From a checkpoint of a small transformer trained on Wikipedia.
Training: a variant of SOAP for these matrices, 208M tokens, 3170 steps.
Each number is 128 + 32 x the weight over its row's rms, rounded and kept within 0 to 255. Layers, rows and columns count from 0. The size above them is the row's rms in percent of the matrix's.

# layer 7 MLP down (transposed), 704x256, rms 0.0846, rows 645-662, columns 0-127
size [104  96 105  90 104 100 101  90 103  99  97  99 104 103 101  95 107  98]
[[ 95  97 145 148 156 124 120  68 125 111 155 151 188 104 149 116 114 148 125 116 119 105  99  92 164 133  53  92  81  98 130  98 104 148 138 229  96 115 117 141 174 133 104 135  76 104 131 119 142  98 118  92 107 106 135 127 117 134 110 158 116 135 189  96 219 102 109 117 127 140 126 142 148 145  83 163  97 142 149 116  84 159 140 197 143 119 165 141  42 137 158 156 145 167 132 158 119 117 122 135 187 139 149  51 124 118 139 144 106  84 158 146 160  53 154 129  91 185 128  99 118 140 150 154 136 141 106 200]
 [144  75 106 119 165  84 215 145  83 153 128 126 106 112 115 120 149 118 134 135 105  74  98 120 152 129 116 109 146 151 144 115 148 173  83 106 101 181  47 135  51 120 122 111 114 148 144 111 136 138 100 165 135 135 102 124 114  93 122 172 139 117 100 122 109  84  91 111 140 146 167 182 130 164 110 171 121 114 163 110 130 141 145 149 152 148  52  91  58  77 116  86 136 120  64 152 101 142 126 106 115 123 199 140  86 175 120 117 138 144 104 154 117 132  89 105 147 101 111  90 165 151 144 144 187 195 167 168]
 [ 96 111 125 117 145  84 144 175 149 126 123 140  98 182 158 138 162 207  82 181 138 153 112 149  87 121 160 110 180 171 138 113 125 142 167 143 128  88 123 163 152 138 116 106  97 155  97 127  98 133 163 137 122 135 145 139  89 194 130 114 155 116 159 156 118 178 214 150 132 158 105 135 153 125 146 127 155  97 110  61 146 117 128  90 162 123 110 138  16 161 111 124 133 158 149 136 158 129 174  59 188 128 130 141 102 146  78 108 113 156 164 159 153 145 158 123 135 150 104 118 127 172 131 103 158 138 160 105]
 [111 141  87  91 106 112 130 137 107 104 139 110 131  82 143 125 110 144 141  92 108  83 121 126 139 138 176 165 168 132 117  82 160 106 125 141 166 140 158 165 126 118 114  70 167 115 132  92  73 113 160 157 138 156  78 161  92 161 100 144 144 141  69  59 172  57 110 132  69 106  94 151 165  90 165 183 115 180 126  62 160 162  97 225 102  86 170  52 150 147  61 108 159  82 117 133 132 185 132  76  72 125 146  76 152  71 133 139  98 174 132 130 165 209 179 163  81  96 165 119 101  96 120 142 161 113 166 135]
 [153  50 166  54 137  71 143  89 187  88  92 128  78 117 148  98 130 169 136 133 171  79 137 115 133 138 131 142 118 105 136 118 152 121 145 105 162 139  85 110 112 146  71 132 150 152 119 119 131 178 130 156 126 144 132 115 126 174 143  56 141 116 198 109 147 119 158 107 175 107  98 175 120 126  95 140 164 139 134 158 144 144 110 105 179  71  98 149 130 104 128 159 130 130 152 151 146 182 169 141 125 109 145 168 129  99 165 158 140 158  81 177  95  73 108  84 178  82 131 210 119 116 107 122 148 122  95 121]
 [127 101 158  63 122  79 100 123  97  61 139 140 158 155 168 128 137 153 161 101 121 129 150 114 146 171 208 126 109 154 119  79 149 159 153 150  92  92 171  71 156 134 104 148 148 106 136 114 106 200 152 133 114 147 104 130 107 108 106  94 136 145 242  92  74 151 126 162 162 146 122 172  94  84 121 164 134 140 132 163 146 117 108 134 139  89 127 172 174 169 104 136 149 107 128 114 124 126 115  35 113 129 152  90 135 149 174 155 113  67  86 126 175 105 178 118 139 138 139 181 138 114 114 123 102 150 118 107]
 [189 133  98 208  96 157 132 141 153 134 112 125 114 133 122 139 135 103 160  70 158 189 121 118  84  76  97 128 179  99 141 131 152 110 126 107 142 128 104 170 152 132 138 110 106 170 103  98 123  74 199 139 134 167 105 106 126 139 119 107 162  51 162 121 128 148 114 141 115 124 136  51 112 158 110  86 104 110 146 105 132 118 116 125  84 183 123 185 184 120 146 106  65 108 121 104 119 117  85 148 191  98 117 192 133 168 122 127  62 187 165 123 129 118 150 153 126 143  89 146 117  89 118 137 115 160 165  54]
 [101 128 181 231 115 123 138 130  98 164 117 110 120 119 117  57 110 124 116 118 139 121 143 104 156 122  77 103 121 142 139 137 109 119 145  83 186 118  99 142  76 151 138 126  98 137 174 126  87 122 131 164 200  81 130 190 103 110  72 142 214 179 145  92 153 151 110 115  89 101 157 101 188  31 118 164 119 114 152 179 198 166 139 125 156 112 131 130 137 180 123  96  91  61 100 189  88 116 102 166 143 183 133 119 139 156  98 163 120 111 156 190 119 143 129 120 122 180 132 104 147  81 173 124 124 113 136  61]
 [113 178 162 183 112 180 156 112  86 132 106 141  79 150 157  67 103 146 169 168 129 153 181 134 114 179 122 107 150  97 129 112 137 121 141 189 111 120 122 142 100 129 196 114  80 137  85 176 102 137 142 108 133 135 105 133  31 107 109 121 147 133 114 123 174 121 142  87  96 116  72  67 154 103 103 153 127  69 179 140 179  62 104 111 101 109 128 178 111 153 130  74 110 149  95  99  95 143  83 105 108 156  91 151 160 216 136 160 165 145 150 122 108 148 142 127 154 159 142 131 153 125 143 186 137 112  85 117]
 [154  99 127 142  97 109 178 134  92 160 141  90  91 102 176 173 189 100 158  92 121 165  89 113  93 128 169 152 124 180 139 102 135 155 100 122 191  62 168 113 159 123  95 104 119 125  89 155  99 118  80 127 108 137 130 127 119 133 113 111 105 125  75 146 128 122 159  91 159 122   4 142 126 121 101 163  95  41 122  69 147  59 116 139 126 109 151 100 144 121 122 137 166 141  97 154 112 130 174  90 114 125 147 125  88 125 130 102 150 188 140 112 138 128 153 155 121 150 119 117 143 177  83  96 164 167  50 188]
 [118  99 147 106 135 120 128 127 151 117 161 131  89 160 132  90  98 150 164 144 165 135 147 164  94 211 173 129  75 135 108 108  96 107 116 113 134 129 167 160  94  71 150 114  95 110 116 169 135 118 105  61 170 130 112  94 142 189 163 173 150 147  82 154 147 111 146 148 156 142  97  62 151 115 138 121 123 129 167 121 127  89 106 201 100 120 133 155  62 119 134 155 165 106  51  70 114 154  80  86 179 100  95 167 107 117 142 135 185 120  98 110 113 180 103  61 145 126 106  95  73 137 149 107  95  89  99 115]
 [161 152 116  96 169 128 121 120 112  63  97 186 179 150 100 116  92 170 122 168 130 150 132 144 144 134 114 142 123 126 113  90 141  98 142 154 154 130 127 182 248  72 113 168  94 130  88  84 137 104 133 151  95 130 164 139 132  94  79 125 155  99 147 164  95 130 139 156 149 185 119 137 158 157 111  90 131  91 117 142 120 157  69 201 148 108 222  86 102 119  75  86 140 160  78 181  90  92 101 131 109 124  70 129 137 135 107  86 143 169 176 144  59 135 122 168 107 117 114 118 151 171 180 147 189  83 148 116]
 [143 128 106 133 149 112 136 207 128 146 129 131 144 148 115 126 181 139 129 186 113 151 124 219 154 105 106  78 162  63 124 136 131 153  98 159  93 129  82 129 144 109 129 143 143  78  96 107 136 107 139 164 147 138 146 131 132 136 143 154  76 100 138  93  55  68 183  84 109 143 116 192 142 134  86 158  85 133 162 114 115 175 114 110 128  77  96 121  49 143 142 170  82 131  96 101  80 132 125 146 179 108 125 120 175 108  90  96  72 172  98  93 170 177 164 188 196  98  55 137  77 179 123 148 129 105 116 106]
 [148  74 136 170 134 159 118 147 119 135 138 114  88 112  96 136  99 172  90 167  91 155  80 111 140 142 133 181 129 143  98 123  99 109  88 150 117 186 129 172 107 127 128 130 132 155  95 144 161 138 136 157 122 173 146 109 144  66 118 154  45 114 115 143 121 130 113 165 123 149 171 120 116 102 153 117 104 129 162 163  76 121 142 145  94 146 123  93 190 136 102 104 143 139 107 112  94 183 134 111 141 186 104 165 149 124  62 114 142 181 146 139  85 134 117 117 127 101  95  79 104 117  40 172 123 125 105 107]
 [125 100 145 156 128 104 137 169 105 158 105 111 177 144 112  81  74 156 129 111 147  76 189 124 116  81 129 119 134 158 103 128  93 138  85 111  92 152 174 117 118 111 110 151 113 159  56 146  95 153 140 102 182 135 136 114 142 126  86 114 121 116  82 121 152 151 157 133 160 142  79 160  89 150  37 150 145 140  84 147 104 206 126 200  78  94 128 139 186 168 130 122 118 142 144 159 183 143 114 129 120 173 114 121  99  82 175 169 139  47 106 139 121 103  98 118 109  77 162 108 135 137 190 121 151 119  90 128]
 [187  28 166 126 141 112 197 149 125 124 133 132 123  88 132 122 172 114 175  85 126 161 101 153 114 157 163 112 117 159  72 102 130 115 140 111 127 188  43 128 110 131 100 102 111  94 127 143 160 144 112 140 104 124 151 179  84 161 174 107 149 120 137 113 135 164  98 180 166 103  82 163  98  96  92 122 157 122 161 127 156  85 102 133 132 113 138 152 182 161 135  93  81  97 181 137 120 128 132 140 124 149 154 186 171 174 180 141  73 132  98 113 116 124  73 157 173  68 135 164 132 138  98 159 133 137 131 126]
 [104 127 134 102 146 132 165 133 175 160 131 119  97 115 162 157 172 108 118 113 108 134  61 199 159 173 152 141 175 157 115 115 155  88 157 136 158 205 132  86 184 114  96 181 134 107 127 132 163 164  81  98 114 135 137 108 110 125 174 108 143 131  81 137 125 174 165 230 129 213 145 200 149 110 115 143 128 157  90 133  85 134 171 107 101 170 117 133 208 125  99 144 112 163 107 164 126 122 172  90 114  64 103  64 147  88 111 170 105 113 131  86 124 155 174  79 140 144 116 112  86 175 126 161 124 134 177 146]
 [114  92  97 132  96 163  53 153 150 116 164 128 105 127 130 134 157 141 144 151 124 170 136 148 122 126  97 168  71 213 135 140 140  61 132 109 104 120 123 133 113  82 160 163 105 127 132 126 140 125  85 100  93  82 170 132 135 133  81 144 127 128 110 190 100 136 149 129 122 116 191 107 122 132 169  85  92 148 179 112 136 136 120  58 156 143 113 139  45 135  89 211 100 100 174  93  79  65 122 162 108  72 113 154 144 162 168 127 143 130 140 143 133 101 127 136 105 111 119 100 162 101  92 105 133 173 173  89]]
# layer 7 MLP gate, 704x256, rms 0.093, rows 646-663, columns 0-127
size [ 99 101  95 102 102  95  92 100  97 103  93  91 106 107  99 106 103 106]
[[131 124 140 133 145 111 186 124 104  97  84 126 149 125 160 127 132  89 169 118 160  29 122 143 164  97 188 155 137 115  86 193 147 157 144 110  97 124 196 136 127 147 112 159 133 129 175 126 129 107  96  66  87  61 143 106 145 104  66 143  89 125 155 112 126 122 189 126 122 125 115 166 182 105 143 124 118 152 130 150 107 165 164 140 187 134 146 150 189 197  75 147 165 165 120 154 105 165 152 145 160 206 146 159  67 120  90 110 173  43  92 133 117 135 214 121 139 122  99  97 130 118  73 124 111 174 107 174]
 [153 150 142 148 152 135 129 158 135 132 161 113 116 173 163 118 134 143 180 171 142 180 108 174 145  76 182  76 126 128  98 163 156 154  82 166 119 117 136 165 130 233 139 123 134  74 133 134 149 113 112 174 128 117 141 127 149 133 157 155 124 208 141 131 123 168 141 121 124 172 128 144 142 125 191 122 142 183  87  67 166  90  84  54 110 167 133 113 123 147  86 112  94  94 141 171 120 164  84 146 122 165 179 165 127 175  88  98  78  90  88 131  77 166 128 128 122 108 153 153 128  96  36 152 124 181 102 131]
 [161 135 136 172 144 141 164 103 164 134 111  79 151 121 167 129 154 161 125 145 127 161  96 126 165 158 120 138 154  79  98 105 158 121 113 200 137 142 106 173 119 177 115  66 121 117 141 161 153 156 129 152 159 102 115 137 153 119 146 131 143  89 167  75 187  99 173 125 129 144 131 159 161 140 190 124  95 137 123  87 104 168  64 150 118 149  93 122  66 101 103 144  48 105 111 138 143 166 104 111 180 161 106  86 161 101  99  39 138 106  91 203  99 161 131 134 143  87 136 163 117 118  90 134 172  82 152 176]
 [108  85   8 111 131 145 151  97 140 176 165 153 167  79  83 121  82 107 174 121  97 128 132 175 102 193 128  86 149 107 122 147 144 159 132 157  86  94 153 109 127 102 131 149  90  80 159 147 137 132 116  88  89 118  90 160 146 122 171  93  95  98 151 162  98 130 139  75 136 148 138  34  64 118 152 109 152  80 183  96 134 131 117 130  80 121 160 107 179 123 150 157  75 193 122 126 102 133  80 130 128 113 102 103 200 153  81  70 146  91 170 122 155 136 114 129 176 164 113 159  93 104 147 152 162 165 169 103]
 [139 128 111 134 165 100 187 150 147 110 122 116 161 144 127 136 169 128 122 108 132 104 206  96  82 144 150 143  94 186  97 151 114 127 131 119 117  87 119  92  68 162  89 146 128 165 133 141  77 101 129 163 167 112 112  99 116 130  74 141  86 124 112 168 108  79 164  84 133 122 139  70 108 124 101 156 136 132 104 101 155 153 148 120 138  72  80 169 167 190 124 134 118 157 112 151  64 168 120 121 122 136 147 228 104  81 109 124 139 130  88  98  82 128 115 156 161 133 164 167  69 167 105  61 179 148 120 125]
 [158 118 160 147 128  86 182 132 148  92 121 187 133 137  67 129  94  86 112 119  82 106 120 135 113 171 141 102  91 140 172 104 114 160 143 165  71 124  84 146  84 111  85 157 127 158 140 111  88 140 146  88 159 134 146 144 198  78 160 113 139  92 190 127  90 110 119  78 142  88 110  80 147 154 130 130  83 106 187  99 140 132 125  79 114 168  98 128  56 128  80 153 106 158  61  94 113 109 157  78 134 128  56 130 106  76  63 120 145 140 129 166  92 128 180 139 163 142 121 168 108 150 149  92 196  70 189 115]
 [150 145 119 159 123 178 132 174 111 105 156 150 155 166 125 127 101 131 143  56 178 158 115  98  83 171  93 107 151 137 156 116  94  93 109 123  59 123 113 121 156  70 102 166 107 124  83 100 101 142 136 149 104 125 112 104 115 110 145 131 116 137 150 158 157  91 133  94  81 156 141 153 186 143 191 156  96 194 158 126 157 117 131 166 141 156 133 135 124 159 144 106 172 116 131  71 143  83  93 118 151 171  96 128  90 114  35 103 104 135 135 154 158 179 190 171 136 150 108 134 184  80 111 133  48 148 176  95]
 [ 86  93  61 187 134  87  88 177 127 136  90  92 101 109 143 148 148  81 147 121 100 192 205 145 172 137  80 139 192 192  74 127  85 163 142  72 188 122 127 159 100 140 184 135  97 132 108 148  83 184 131 107 148 130 162  97  69  95 150 117 128 120 127 111 116 193 114 160 159 137 116 108 196 121 145  74 118  57 143  78 122 147 130  93 137 105 127 111 124 115  99 125 140 122 105 175  71 121  82  63 130 144 149 130 113 154 202 119 162  86 181 171 116 125 157 134 120 136 166 103  85 169 130  74 147 106 153 174]
 [153 178  41  79  94 106 104 166  88 105 147 123 146 101 143 144 115 136 137 144 118 158 122 200 116 127  95 127 139 113  81  89 111 181  86 153 146  76 123  86 174 167  73  85 176  90 151 163  69 119 153 146 125 102 194 122 145 121 156  96 107 194  94 143 107 149 149  58 203 189 150 138 143 148 146 124 169 128  99 108 118 118 112 119 176 115 182  96  39 184  91  75 165 120 150 122 117 108 143 121 107 105 102 184 133 206 111 102 140 131 160 148 104 122 153 136 105 117 153 153 115 101  72 157  64 122 188 196]
 [ 87 120 122 163 111 196  83 147  97 128 140 132 185 160 136  65 122 104 106 116  80 142 133  77 131 130 137 105 101 168  93 132  92 105 106  99 108  72 175 221 168 130 108 160 146 133 135 152 178 162 142 176  93 138 154 133 126 113 117 113 158  86 100 132  65 143 131 166 183 130 108 167 131 112 149 147 169 105  97 173 133 106 135 115 156 130 143  83 152 127 138 166 114  81 140 113 112 107  53 159 127 123 181  53 143 140 129 150 119 110 125 136  95 148 170 159 113  83 129 100 146 145 112 112 126 135 135 173]
 [199 101 197 114 153 155 144 146  92 153 134 209 178  97 130 124 138 119 109 115 177 176 115 150  77 161 110  71 111  94  62 174 172 145  88 117 156  82  93 151  90 101  69 155 109 175  69 119  96 136 159 142 100  72 137 143 144  99 132 119 109 141 126 135 151  95 147 102 139 172  95 149 124 136 165  74 160 100  66 110 120 129  75  70 111 143 137 144  97 127 147  97 103 149  87 194 108 145 131 133 155 127  97 153 121 130 124 128 149 169 160 205 102 161 118 152 145  89 107  99 168 154 148 118 103 112 101 102]
 [109 144 110 103 177 116 131 118 110 140  99 122 138 136 134 212 153 158 160 122 128 135 155  99 121  94 148  97 129 106  92 102 111 136 145 141 134 116  73 145 142 109 159  98  81 164 147 160 125 127 148 104 168  91 150 197 177 191 159 129 105 142 147 116 135 137  74 125  83  71  84 113 125 154 144 122 149 114 156 168  79 148  87 123  98 131 123 129  70  84 104 117 155 168  92 138  78 177 120 131 168 103 135 117 124  87 116 114  84 109 115 107  81 124 137 125 117 120 124 164  97 164 126 137 195  97 102  93]
 [142 144 126 174 128 116 129 139 171 123  97  87 120 150 124 102 141 104 124 152  66 158  98 140 113  84 180 133  79 144 153 180 151 126 107  92  51 117 132 145 177 102 170 109 151  66  83 165 136 135 138 131 160 128 165 115 136 119 120 169 156 100 129 127 164 139 118 135 172 121 138 154  83 160  69 120  98 122 123  73 107 156 114 131  85  83 169 142 123 143 184 184 110 181 114  76 161 181 113  92 199 172 127 153 153  86  56  97 102 150 120 142 115  81 171 187 102 198 115  98  44 120 132 148  99  92  94 179]
 [113 184 133 191 172 134 135 153 152 156 159 110 138 108  87 170 131 156 144 146 125 123 183 117 169 161 172 107 124 111 157  92 123 119 158 141 176 177  80 169 124 129 152 157 108 189 169 125 109 119 121 176 105 115 104 118 120 156 187  92 125 163 138 132 126 124 135 154 140 183 115 139 129  58 144 157 180 127 153 116  97 138 147 129 161  91 144 127 114 134  99 110 171 144 152  61 121 104  96 135 141 110 136 218 111 122 181 123 192 139 144  24 112 124  98 180  67 140  79 115  90 104 120 131 112 107 123 151]
 [131 146  91 107  93 114 131  87 157 120 126 174 191 110 164 129 106 126 114 193 146 161 103 162  72 129 129 108 162 166  97 136 113 145 143 138 150  91 178 132 179 165 128  76  85 123 171 122 134  61 150 144 181 143 169 159 132 120  66 113 133 183  96 111  69  65 172 132 120 166 124 113 106 126 126 174 144 153 165 190 140 111 123 114 111 128 177 119  73 115  87 105 133 141 117 122 144  73 136 154 165 144 127 133  88 136 117  95 208  70 161 119 104  93 128 105 112 111 167 154  99 165 128 104 157 174 126 193]
 [105  88 105 138 123 121  47 162  83 178 175  46 102 100 164 124 184 120  96  87 116  99 165 109 120 103 113 162  83  72  97 165 111 151 134 176  96  98 133 145 110 161 102 131 122 154 113 149 142 148 147 134 133 182 128 135 124  97 126 131 120 175  83 119 138 149  99 104 132 170 117  76 123 124 167  99  80 149 116 112 144 111 120 148  83  82 107 124 187 124 150  92 121 124 106 169 120  65 125 149 167 139 153 153 134 104 172 168 120 124 121 105 109 120 160 199 131  84 110 155 115 140  86 149  99 115  99 185]
 [116 171 102 163 150 145 135  88 144 109 136 151 126 101 137 115 170 190  45 176 150 144 113 157 146 143 137 172 145  73 112 139 131  81  70  91 148  73 128  97 128 133 189 139 159  95 128 160 194 114 125 169 144  93 194  77  46 158 165 109  90 128 123  51 128 162 177 155 124 134 131 116 141  93 104  86 117  84 168  86 133 168  61 146 170 152 106 145 144 128 144 136 134 150 117  88 123 127  84 125 185 131 178 111 130 110 143 140 111 156  79  69 139  48 107  94 109 130 139  83  29 111 107 118 170  82 190 124]
 [ 93 117 173  87 108 141  80 147 146  93 139 118  91 109 150 168 114 101  74 108 172 108 105 144 147 140 150 147  92 123  57 111 124 155 131 105 102 125  91  91 129  90 134 179 132 106  87 138 191 158 120 129 111  99  96 104  89 136 142 173  95 139 141 161 121 112 128 128 123 122  97 133 140 151 123 103 131 164 104 145 165  81 130 161 158 109 150 141 166 103 144 112  50 145 138 114 166 110 158 126  86 156 172  83  82 102 152 133  92 161 126 159 124  99 117 173 119 123  46 111 142 104 115 118 168 170 146 121]]
# layer 7 MLP up, 704x256, rms 0.0957, rows 646-663, columns 0-127
size [ 95 101  93 107  98  99  91 100  96  97  92 101 104 104  99 106 100 102]
[[142  96 165 148 143  71 129 135 144 131  92 123 167 129 123 118  94  80 134  99 191  64 110 125 135 103 156  91  60 118 167  82 137 231 119 103 118  78  61 106 137 157 112  60 106 163 131 146  97 171 165 187 143  53  72 158 130 150  87 134  97 126 146  96 161 136 178  96 126 169 144  90 147 100  93 116 145 161 139 161 120 109 153 164 121  55 160 142 133  80 156 179 159 151 126 129 158  84 149  88  67 132 164 118  76  28 144 126 167  91 136 118 164 153 182 145  71 157 120 104 148  78 131 141 116  70 124 171]
 [118 129 162 156 203  65  92 152 140 168 115 204 150  83 141 144 132  91 116 106 114 155 129  87 132 131 255 147 116 184 138 130 117  74  92 113 119 120 171 121 122 178 128 161 150 131 126 113 115 179 150 180 105 160 176 175 199 131  87 136 143 140 135 130 101 133 154 113 199 149  88 100 123  71 154 100  63 131 147  95 108 108  99 188 122  88 146  75 138 174 113 134 123 138  83 115 124 112 132  91 115 106 167 126 139 133 134 111 150 139 153 131 113 144 144 106  92 126  98 103 151 109 128 122 177 125 158 216]
 [173  87 124 142  63 139 151  83 125 121 113 174 121  83  89 117 134 150 168 123 144 157 123 152 112 143 129  49 138 107 111  61 108 123 149  94 151 153 162 118 165 202 142  85 141 145  75 120 129  82 145  92 142 118 108 149 125 161  28  80 108 146 143 137 160 117 119  93 139 123 137  97 129 132  66 128 125 114 112  90 120 154 113 129  62 125  98 151 133 142 121  83 124 145 143 133  74  62 130 205  97 151 116 149 126 110 133  86 141 126 130 104 153 143 113 146 170 121  71 157 146 169 162 110 193 163 134 124]
 [125 145 132 184 157  87 137 146 151 120  78 162 134  49 141 113 147  69 103 115 123 122 143 131 100  99  66 233  91 105  96 170 183 141 170 155  99  93  84 137 124 122 110 132 163 168 130 179 137 149  85  89 142 135 161 142 170 127 163 111 100 169  61 119 153 141 139 107 179 132  83 140  98  99 137 142 131 115 145 180 139 112 123 205 144 144 138  74 142 151  94 198 155 131 155  91 180 132 115 123  95 122 200 121 134  69 154 136 142 120 122  86  94  90 128 135 173 112 162 104 130 146 113 153 137 148 148 190]
 [133 120 154  87 124 173  77 111 115 100 131 120 163  53 172 118  90  85 135 123  99  98 138 114 105 100 168 111  99 178 129 140 134 126 130 122  84 108 211 166 159 150 121 108 168 125 160 120 136 136 175 175  60 123 142 163  84 158 183  99 128 102 119 126 184 120  91 172 138 176 138 136  92 163  98 126 118  72 143 153 152 154 153 138 145 180 122 100 121 105 135 131 109 108 166 131 185 118 147 111 126 128 123  80 112 172  91  88 145 136 135 102 181 127 103 137 150 112  76 114 163 124  97  97  51 166 130 100]
 [111 174  51 128 103 164  93 186 111 178 130 150 185 143 160 142 222 102 172 123 194 104 126 169 168 183  97  96 142 158 141 129 200 124  80 136 146 104 131 177 130 116 124 121 107 100  98 134 139 186 106 149 117 125 136 110  95 131 158 107 167 125  78 126  99  95 119 113 131 141 118 111  78 117  71 139 152 162 127 161 124 152 182  98 146 113 185 147 164 134  93 126 138  94  58  83 114 152  99 144  97  84 195 153 141 139 121  78 131 116 113 112 101 107 161  73 157 104 156 160 154  31 146 158 127  98 145  98]
 [139  95 126 152 198 135 150 144 112 154 144 168 177 133  85 146 128 105 128  82  95 127 119  77 112 123 138 113 127 120 158  59 148 108 152 117 141  73 204 165 100 109  70 118  83 115 154 138 152 125  72 170 123  81 112 123 150 129 149  75 152 157 108 100  98  88 110  85 143  90 144 133 119 113 126 118 142  82 104 157  93 102 127  79  77 112 144 131 127  67  74 123  70 154 129  90 148 156 136  93 101 170 113 100 127 144 221 120  82 131 132 133  85 173 161 110 169  75 118 127 121 128 138  70 163  83 155 127]
 [171 115 142 103 120 126 157 120 110  92 152 185  86 183  95 109  52 132 130 111 152  79 153 124 150 117 160  86 200 105 107  94 178 104 147  51 111 116  94 139 106 144  96 156 121 169  99  96 160 147 141 236 164 138 131 145 140  97 130  97 145 111  75 119 133  82  93  78 129 154 112 153 172 147 125  96 108 119 155 145 165 128 126 125 147  90 173 125 168 122 135 119 100 160 156  87 114 137 135 179 128 157 103 167 158 166  88 133 167 101 127 119  94 106 167 140 162 190 183 142 137  94 169 176  77 108 122 104]
 [155  68 110  95 154  80 236 208 104 136 128 143 144 127 102 164 119 143 185 153 142 162 135 165 137 137 135 115 202 136 120 148 215 151  95 196  95  75 158 100 122 162 150 110 132 179 190 123 127 157 141 133 118  81 122 177 143 148 115 172 138 178 123 130 159 123  84 102 194 195 123  91 145 155 171 181  83 113  91 139 115 144  99  59 107 147 131 104 123  94 178  90 166 141  78 121  86 137 157 160 153 147  89 100 140 198 116  87  78  83 117 165 123 135 134 152 140 147  92 121 100 128 112 167 107 170 105  78]
 [170 121 215  63 101 126 139  99 155 183 168 131 127 106 142 126 155 145 134  95  99 137  63 113 129 108  67  83 124 119 147 223 143 154 129 170 133 116 101 124 101  73 168  91 155 108 115  88 136 143 144 220 181 179 125 133 149  47 136  79 107 130  93 152 118  88 113 132 155 141 161 108 127  65 164 163  81 118  90 151 132 167 133 139 173 156 151 132  72  98 125 151 138  57  68 145 107 153 109 142 118 163 144  67 155 137 171 193  91 154 114 103 179 140 146 187  59 104 129 101 155 171 148  89 102 112 139  74]
 [151 110  93 135 154 170 141  90 166 168  79 104 108  99  65 116 131  70 205 115 164  69 164 130  84 135 133 146 100  98 136 166 120 142 105 113 168 140 107 141 149  86 193 128 114 140 153 129 139 153 139 141 171 137 140 136 142  82 134 105 101 125 125 161 152  91 157 182 102 157 122 130 128 139 142 202 112 133 154 122 146 134 180 115  73 187 146 178 146  83 186 162 139 113 132  61 120  98 150 107 146 134 174 119  80 110 165 121 152  55  96 169 118  90 130 150 118 115 187 119  86 155 137 135 127 196 113 129]
 [ 99  82 129 129 112  55 131 137 150 144 136  97 114 129  75 133 110 143 113 150 128 144 155 129 172 151 104 121 117 157 128 116  96 114 114 150  59 141 151 127 124 153 132 105 132 116  83 101 132 128 100 215  88 164 109 103 129 122 107 173  75  93  80 124 149 108 165 138 100 167 140 126  69 106 136 110  65  99 105  84 131 183 131 136  66 113 140 148 192  99 208 189 135  80 129 182 128 156 150 171  90 128 127 112  42 132 162 163 100 138 154 103 112 177 129  86 167  73 118  87 154 130 128 113 106 160 175 136]
 [179 139 138 107 148 110 102 104 144 111  95  80 185 116  81  99 156  95 149  67 178 149 139 141 170 110 137  95 146 121  80 132 107 159 125 157 205 175 140 181 119 117 108 145  77 124 144 127 142 165 126 138 123 149 112 125 161 138 163 103 128 140  40 158  80 176  94  88 163 110 143 112 148 150 114 110  84 130 209 113 129 170  99 149  58  54 124  34  66 129 108 128 226 105 153 174 112 110 192 179 152  93 122 103  69  86 155 116 155 142 139 141 147 137 114  93 112 122  96 103 111 134 149 151  72 132 165 136]
 [116 148 132 154  99 112  98 129 116 114 116 129 107 127 115 147 114 137 167 148 164 157  99 127  98  92 123 187 150 148  79  94  82 119 113  96  92  74  96  86 138 100  84 122 114 106 124  92 128 131 213 133 178  92  82 143 124 107 176 130 164 122 135 128 117 146 100  96 150 185 172  85 174 123  67 164 103 123 121 121 118 108  28 152 159 140 130 134  93  85 144  48 123 101 122 146  78 120 137 132 100 132 129 136 129 149 139 208 171 136 181  99 108  88 139  91 109 125 160 173 194 133  81 148 103 126 165 158]
 [102 103 115 125 144 114 161  95 163 106 145 164 147 119 169 157  99  61 137 146 102 130 128 140  82 144  84  38 178 217  54 142 127 103 130 124 105 125 168 127 180 184  98 148  84 116 175  92 128 128 122 157 185 112 148  92 135 128  94 140 128 127 148 113 116 134 174 151 160  79 107 115 130 106 169 150 108 148 128 126  48 100 164 158 143  99 133 224  51 147 120 140 112 197 122 145  76 119 125 164 104 105 140 124 138 190 164  97 134 103 152 163 132 157 142 156 103 149 127 157 111 102 124 119 176 153  74 164]
 [163 136 153 140 135  72  98 104 140 120 108 147 153  87  84  85 159 200  86 118  81 147 135 127 138 136  88 165 182  81 143 103 100  95 152 140 138 103 163  78 118 135 166 103 139  49 108 164  95 148 151  72 159 141 140 181 139 142  77 138 135 104 137 100 112 208 200 132 137  73  87 113 123  67 121 160 172 145 135 103 113  88 107 111 107 107  88 139  84 137 148 122 137 101 107 123 158 136 118 200 132 123  99  93 111  99 128 168  59 181 171 130 128 101 151 198 134 124 152 104 130  95  93 129 146 156 128 132]
 [176  69 145  98 139 158 113 128  53 155 126  90  88 129 101 175 143 130 134 110  74  96  81 124 138 129  83 135  83 145 189 145  87 126 145 169 108 123 156 151 118  95 131 176 141 127 113 166  78 147 110 121 193  77 101 140 167  58 119 128  91 117 127 134 144 113 111 154  96  96 220  91 108 118  85 164 123 142 148 124 103 162 139  94  85 139 137 161  90 133 177 163 160 144 156 163  89 155 158 106 158 133  87  59  50 132 178 145 100  93 159 137 102  74 156 125  58  67  98 127  93 165 186 104 105 120  59 108]
 [ 80 150 143 132 153 100 173 149 109 130 161 130 132 169 113 143 141  83  82 124 165 173 140 183 117  87 154 138 151 115 182 125 127  99 151 179 166 118 190 113 107 102 124 157 163  95 115  87 127 160  60 142 109 161 126  59 107 110  97 115 183 144 172  72 121 153 152  89 137  81 138 196 107 149 166 169 126 158  51  73 102 135 163  85 145 139 152  99 121 100 131 191 123 158 160 107 124 133 177 142  99 133 114 102 117 128 127 162  98 113 144 149 111 166 137 117 205 121 138  89 126  76 146 164 142 157 131  73]]